Weights of a small GPT-style language model, trained from scratch on English Wikipedia.
Size: width 128, 4 heads of 64 (1 for keys and values), vocabulary 8192, 9.78M parameters.
Each number is 500 + 50 x the weight over its row's rms, rounded and kept within 0 to 999. Layers, rows and columns count from 0. Numbers have three digits each. The size before them is the row's rms in percent of the matrix's.

# layer 8 attention query, 256x128, rms 0.265, rows 0-10,64-73,128-137,192-201, columns 0-127
100:527397520490514511467349464517487498535587443522469453524487487455494551484505529554451394557541451471497521582519579482479480441513494429423573512438484563511438564551530466425502501447486420532513539445510514520444636437549525486489409364560419463527504464534559563451550517589449496554396513536524608528407456507474475531460530499524501510570523465507441490523468502476519480539574
120:626494524535479592531482544464486501457438459476515574499446458603553546502442423508455446559494488454559526497506494515506494488503438512518438463495470518482434536404527576423567428511509518419588442505465554513483433465547470469575461507518668549575425479443566472561615502478448569428534532530526397533573489508496394468495485480551578483537511475572478490489458523463492497426531
091:538523485467530414597481510533507525518443525454414410510431456523428494494546501463462521397496548565468414516458450460429513439457430528466591471476475489528475497551561486465420467517514466432522493516461439470494390479466498407530503480501483592516592494464518545487399628560522526585571471484510550443464530489441534557541390576507515446421493611474502495501574534543495467598521
101:559542511397488488519450576446560530516509438480513421527472562492491426537664521564501523516483471513524503509651457575448541445508547449425540560568523362465551559495501491483509556460539509494542538473528497559502472410530498489555450554515536473521462450568543526525476511463482519540417515434618438526528514506506463539564543590532512464463575564499424470431499443522433461579565
105:512489435517487636478504436462594448539467544448541505524435616420535409500599436489583590462499446548481496494526533516537530476466466428445568493559484467516488546474460441515550455586459493484554551441391509511519579509452479514489516406495471463484417519494502508411527486542430546511545384551515490478407385525439445505435524468540440472463529506537528404479466566469438521500503
128:439567550493507407538480443433433564469473441523475477571505482484435436578557564544466481570512514547498537479535441455451475550542540531491439596513509542487473521529503481423452525508478522441535367499420604557447594527577535428487505463504423587494473492432455548487558609503490483544510495482490484511445455550584577615552483533530474564459473573411491503521509439553439425518436
112:472407567615507502504474490619492530548515430466536510452464482535476533486567472498495572548540643535528439451428426478483464460480493488461473486528515461446513527429464480499533473621504505431445538455514523479535501392432516466446480488514547432484492497607557545482578524564557498477504533568574473506375559513482518441496534476455495512447547494423510392635538427501444506456439
107:452511460483522532460487552529546516434505568515544566530470500461516445422423511548475490555492481407441367469562499581530566477485510472475447462567482451518517603532513498527558432516565523459612506488572429598465446469616495508457450498518480514497423543456631525612449428448552466502513566551378524537530445533536555553481473573430456423442500486463499492526503475528473453466534
100:572428520491492569491513459460541435471544541438584470383500437562528431372454420472481509450532581566534471490549473551478553438503508455448538509480489467484514534543511389472506526490618509500486575401524484452458413475535368494535535511534576440463445486534592466467499533545553433541524452554480564388505457564457536458511462551507575516484460461536482398510493544495524529431479
109:459543512599474426506519474523489492567525569486447484431564410570525430521526496595498540539396519541490599523486499490505527529610589494507542481555505482496509542486399509578576423449471541392487577524476599455468488549405452536563567512473541474484461525493472419513451539561420482496506449615556423532506475532533555451506522559516537590466468462506489544503550411565439447524487
112:403508420488575590464452686555535510566488465498456501395481514492476560408421461461537466500433497473487487484474510466519475477449479517496562523500449538512501373488477432462478498489488505438479442440475503583432590426540505412553476518473439470492525505439527435435549467544502441428370481510491527531528427575479568528494436497419488490523476585524473491401468526469495504490423
090:525517549480561474504566469513463510441502504578399450421616545556532493499490467453472593466496480452511529530460485468483519521487520515503421527579400523557478496580533500539615560378554482492493512535468498524552510584583544477509499542525490492545511495353542426595532616515495405524501473515416455535453383517441522531487482488447540466496570522488503514499564464397590455550492
107:399590493438539445677522549493524424491524558607450575463469498466397479460478481503471522534464504482504441517457484431476547545579484506492532499485511471526507536503527503603537450433474495593531558441456544450661506496534546564512515555520501494463426504440509506463505519470499426517505555526402492554519414614462477443537486456529503468480543418493570478529563551465494424496572
109:618422529387504499478460435583571492611597454488536426425499541481518583489478542512539523492471518494489543551529467399566482557417539469523543527474598534471591473536490475470487534583461411534491420447450471542457497424459424498479529433441565530558544470606494568536526502465469467522524462498550560497433568494529508564500473440525561564515495533423465406567507496530466562518534
087:409521551480569381573527585520426481450520491499407408560565452444470400503470457532503568506620525494479508512498508526465508445589521562462462521478490589539476566488458512522494510417462510445639573551437541530506563541501506495470475544563516455512519451513488537466447538515545486603505479415549442465578446501501500594490453506549553456459480571427479558507538524375468495513550
097:555455581540446609471469574484493571483609495501420601510617496500441496583514507474448492495536477504539562449518495481492468444400530486536613484489470476501490482477425439402513440481505474377557519471514556418564421591440541445477545444538522514474474553505485443484433555551498448491556534501526544543505538505492539510488501514453618491527431625592459488447495435497462464506540
108:485499519513606450377482358471456526510556502431460464446468479466512462514440563477515561514571508530454522429561501480578471540518507562514531510606545513509382397553489518519453507453456430483463519492512399508446563465436507460454528469402506495507556527410507582432520591477482519565550459435548486488508585518422523550530534473537423526447562504471476457456551481418493511615485
096:619456569545457467460455418492453430497595461439536522497494475487484604454509435459535585536431481482479586525459581491551489540517526489586521463486501415491506438522534482506526483459539449490445509552486502639572539566529459575548544550468519439525537482478528489589529479495450434424555511448488456498574479533490473366569511560447445553577453516533488420473504459542549581526604
087:463510511562485595467530466505521457595523343461525582468412464535514529506441453470567443426545525537502454520500479530479375483351520455480533599585544465509520532512564541499541493456547504534519493515530517503579542575483548470502470471450612487455541481511469501480419521503446434424530427470468448438482527482444548537517378484556453440497497493384444576450537486503439521520497
091:454502574437463507468430502606502486489525526407500487526537502555442493506501482517530562532487442542527474458550452431456421467509534466473550565517462499528483501615499502517467534469506513538415387377575425573500464477453551488595507520474539507441470622503539551515555505524597490482529501612417452540433543544495494439468390585472540550535503478459528482585596492430512402538493
095:535471501524474535366480461559560495501548487562423518483637545442502489490546474502483527553504487501560459433557605498506424477520564486502539529498483544518483538588488547523473443466502475486571489515580527480472501410486445509550404509564513550299464496475456555580477453570475583422473543576453483505541449434457462482436497518438472470517602490554531591458487492507572499568494
111:641514494584473503531433503532364469530589498441418512560554575428481373529551447569517499510435515483484547557478407550518435457522448497455563442492522525529513547420455542539455500500472500501535422566471536431436582510584502481450469455468447476514495519496510434486570579479528527468456625559466531490519491562508517576493511496530573579538557484514552474478562467572518534430566
096:635502513514500523501422547494341418515524483541464549416434565543488467529479526530512471482444542495497619479410538508567413484539352481568505467485441541424497551446498524467500536472506540510567545509497614471506480526497528485515498466460475497481450500497440445530479565504464548516548521600537441480487443583537461515482551512516545550523529456555480382632518524453454521425436
101:411490560471524492568523513509436429493480488515425419494519630433437492513544569468527460497518548555511526540525393537495505483444504578501446426532521441510483498462351523584568525561464490491566457577406469461460534424457457497577457520534431448537444468581506517526462546555540479528484543506548566508437477490598481558454485413436497528491515657508487469428508474523526575505458
095:560475509557422562419473581594519511490484410479477469439481588448443483512502432524385544459572461487577513488480472560497486510533481577485474567522552459372464493419513416475510540528530558441555532600392527470508491471431415518510541541475504470555487502487543430610559523537512561522436453508513484530479486555446507464548536389554552570529574463429487478538501463534450569423522
093:461478545410549521498523517596462453560557538474460521448494543506458498475401475461477486516517532427380608520501466471525570534502445520461392494467544494447503501486474501520489575501635500528601427464435496516503501401512509546551471493477555443478452436479467465482505425439562487502558497451562543541547467504462537519475514517460465548560380591521450514335571472477537579563451
114:462465523489606443409514474506506497541479526552542412530586601391540483625467497536481500571579457521489508516531498452551443543432561469520476476569577546491471512423405547503461490482472560506531447535503386475520617610526459572478551557495491452449559512498505517406492532537526576527461451496555522455482476557534588527424431456465504472475501539471558485467502501568452496591413
098:449501467536429552533485466500433429513458534492489548571505451536369496453543552513522498502450511491538607500500435484503486460489441507514457475429536563546514534538493346613529575614511511470484463533486542530577366425548504509546520465543547486464568433492501497484517608615518544544570563504516453454490590512460541477466442519508529487534641554473456480531526503419517536547487
094:450486563471573418462490552567511549451541550418490444494479538400554538518483376499545488484479537467468533462522506481605473440426535541498407465582503443461552589516469491468502426496428506481552389450504537541481516497490438530530530490375541453534535550497567479414458488548491417492488517487467519499539491550524562475451363544523588471533454465531525439498528515481558623539396
096:577485554494516492518501455524375359591484547512444553547568475504484434526530492589532485498474505481549475536475484475498565482576435488490487403468495439524625508503512525550573443451470483520599536461534534507491463455522466508539481573512436518460524493504602435511496464484575522483573519493556405469455384501569546492568483511584590532516430537591509433484519603517500591486426
120:456530585465644449547577472555407407382521622569466498498588487532376503543503582522510474517400524475548530540485487474487559532572486430548571434465469523500545498483411503604506510535511541468512534503407521489542501503527510513492457474499465461463484406427505541482397529532513553421538526545516526490500451460519587465486434429481457519477460506585516525422565477549462529509501
105:499497491532459478537529532465463641433468539370516455507604481534469598508485461489494548485506459485542440547510521508495483434484528510538511432503531486558538558557505454587544435585571500355472615451487543495498452505463466565437455484438473457497527465530596423569476505494528581462504411404466408550450555510534428487507438478549448537444494468489448549527436515427451452549545
095:483552470501558498573620437488440438383488535472560509452510367528475523568559526484484515540442570535491465477484577495588460512515403500501549462484419529543440483544532477512502433532521561528450482426398549620528538448469416478486541489534592546386512526501541528553577545502496565494588487561480511564551531508532532447576459573451527554472589514551428497513537456483535476484528
105:527511489465487527511461572433613464589548523517485574421494557559533504479467453560437507464544490415476516584486507496425555500455477463521543455461540482476591485503446557458461442454479586487503443410462544454581614447468508506656443530499457468522541453464450550445513499460549430533543492463522538447494424540477495482417584592528442398450572415421462484442511499499487544477491
109:429591524562485539533499480425426586398516583436543530578417430612492515478454469501469552541414490553458441519466489463497547440506459565524445500543451505574456511429539515463528505576458537425405528522475476557485498521515484413445588471415532519503427548518483482471489471540482482554517526496570477439409538469520565489433495504541567455452419456567453452593529519522491389567451
109:518480420437594435482524477559505455459505466537482495487424519483531545509471432457520540477468462478376620493552496379504520580548505506455499456431497515462502494480482506481509429509608562559569465449477503429493425466491427471561434510502479636468456527502544536479413485518572569519549551400548495512597406463504511486571490472536483477584453531535507516465411522503488521368435
110:483552618464489495492554571600440595482467492536530459586476487519590540430567441515472594439411463510462518501551465596489431439530537499529538595370520452507494487525569531554445513545476514443510450519566386430499493479562512536563450468526467452457440552448491488523516548505363501533412558515493488439531542485519533508547501526518442423502519595435481524504538454467441441504463
095:470478487475447434495468492549570529490558458478492458506365491478460430406562496598484390584435482590496487532580479417406540499503634517529444512554547506443459493429567489462521437541586452509495476447427594411585507467415539536574512467496579519462587567548585494503450495502492471511544502492508505443489580545465496514434569497474477415465516520442490457503475516489506511535442
102:512488541507504566464537519557519503418531417506451490537526558506501401613461412471558552527515439568534454532533497553371595528586550563458482554498512431532572437516542475572582520499440521379519432477498491553531455451505465447494440513479580474441519447568544412509347506511511474536517474505463531519421571509493544513507409534455464442489469522494503560479598467526571531515462
091:455505462474544541517533561477507423503537500559471498529489412505447446505528644558523565502432538503454478413522503531481534574540460549551464502441582507505608587501443417451548415448466536465458565465444585566490479507427481536497550497500556486393459491491461551440526532495487569487516477482464552514656448443473469492494527564493490564595568504439569483379538476556540492429498
113:530458423395551519484443439479425525506517399466540415501497460500513529531502553550543423470438583521472563443512562578550522496458497394475477494448557512565448483431542448447503490564598512546538413504473492483402491436544501524490468475505443460533447466398566574568511491554541469454431600525468533519552480561572445507508488477485552674557521531515475489483507559581499541462484
# layer 8 attention key, 64x128, rms 0.259, rows 0-9, columns 0-127
115:592405438532553494486535459533589505530452527393496528487475508451571597496529467552468539487470493442478512422486469569611445525477519598492547505559438549532368522504490434500419525499486518414586485529553431554497507510536462529469473649470418473562525435385505445508612528481520505470450459504527520496508445444559516512492495549489486550587522387540499442508470479520478534531538
109:602484441562497530549570484476385487498359469511494487493480562497450558502562519518474624477520500507542503512459435553601537463514468448538507526528430428475460497527487471494543595458444546495532494517420457402495570495480494510483399542474467539441457439456504545513573505467465571430413484528446494553464428490542448558592529422569448503403616486504547496471493428558485440553499
094:494511468510533545545421568504580492553506520549438350567468499441582493364493497446483488424495510515463501461472531384532550533432483536502574504444461449516499447458462468459458453418515484485563473527433430469511535449451534542469511468470488436528543527532419487443542459436484472471506532448564680443472506531551540484509485441430463421497467547473526450559498376493516510596477
092:516474496568408539477471572549461436557369449341506470491408493555522537529523459636492414461498561481552470522481413528519501514536432556588526518409487409493511506573493491432488557488450390485491501509506488557468578525430417447492469463485560452536525392494439497499535498445558408455485522439469563522492527493549531541488519549482494498493604435579519482484532514548485507517525
097:476444538492498554528448470459538484536482535496525549478466490461588496612430506483500438452593513404593599451578467466497433571490482416527496585581405504609551490448461545510519417572489497496564439427471522489463578556556542471545436590471562450537571546529468554491518432481533538431502486494587525425500455514449535522459464476512503530443457456569580545490503464432446493429564
105:486474539396470594419541479435550512449446549473541489548577447486454444464473468467482498591614604468475496478586473446478355573545431489513474480451473500426525362444527525489474397441476517509545505533605458491544479564536500550459481447507531452507415501512436479504551524518509464517487580492515465545500549485581453517435521532485482598565449544475465499526519470563549411563469
095:489520586539455488547481555537549530492516594567551411474544571547504493511487557502509595422550529452521517510483483466553540464355643506516452603556408438467533459515458546513532504412519419470485459598513530472480483515557505602554569573523489567565546560486450550487495603543490485536541477502480449483583587476565461560484487560561481498416517539530460503500533526566561466527513
087:482558540554498564485459463399479521491489491565501521512646531348528456468511499421578528497463608549483386455484495564489484466500512468533486550606533471619500472578522530467497480558564469528557438594550505420490420502587598535543429561536465418454466539459528482503479444433534543475465493452412556515473464517542479458492525528522474524513502531536609488473469531432480460488539
090:574563528499533600628473476468332491464441569507593362596505529466531503470460517521474485474556451488436473489527560556519539483557555469512526505535478466589509549492495477469488517519543569495472555517544522508408527441520522534559478556456587542522576493426476468534541485472437486482397574558497530449513451557552528516442506497457516513601422456426584468483540511535519581451552
103:493499523454508591494447489419618518474568455556554538601475402459482453585464519602575473539540517484604546421469460479507424469526544454535539533536519492525460543401526513460511526526509546565388459551548572447519526497575513461480441550386556500600528432469515426517499512463505508514493474470504457498493463562468456447573485490442573578458445430495479572411489472506499537565421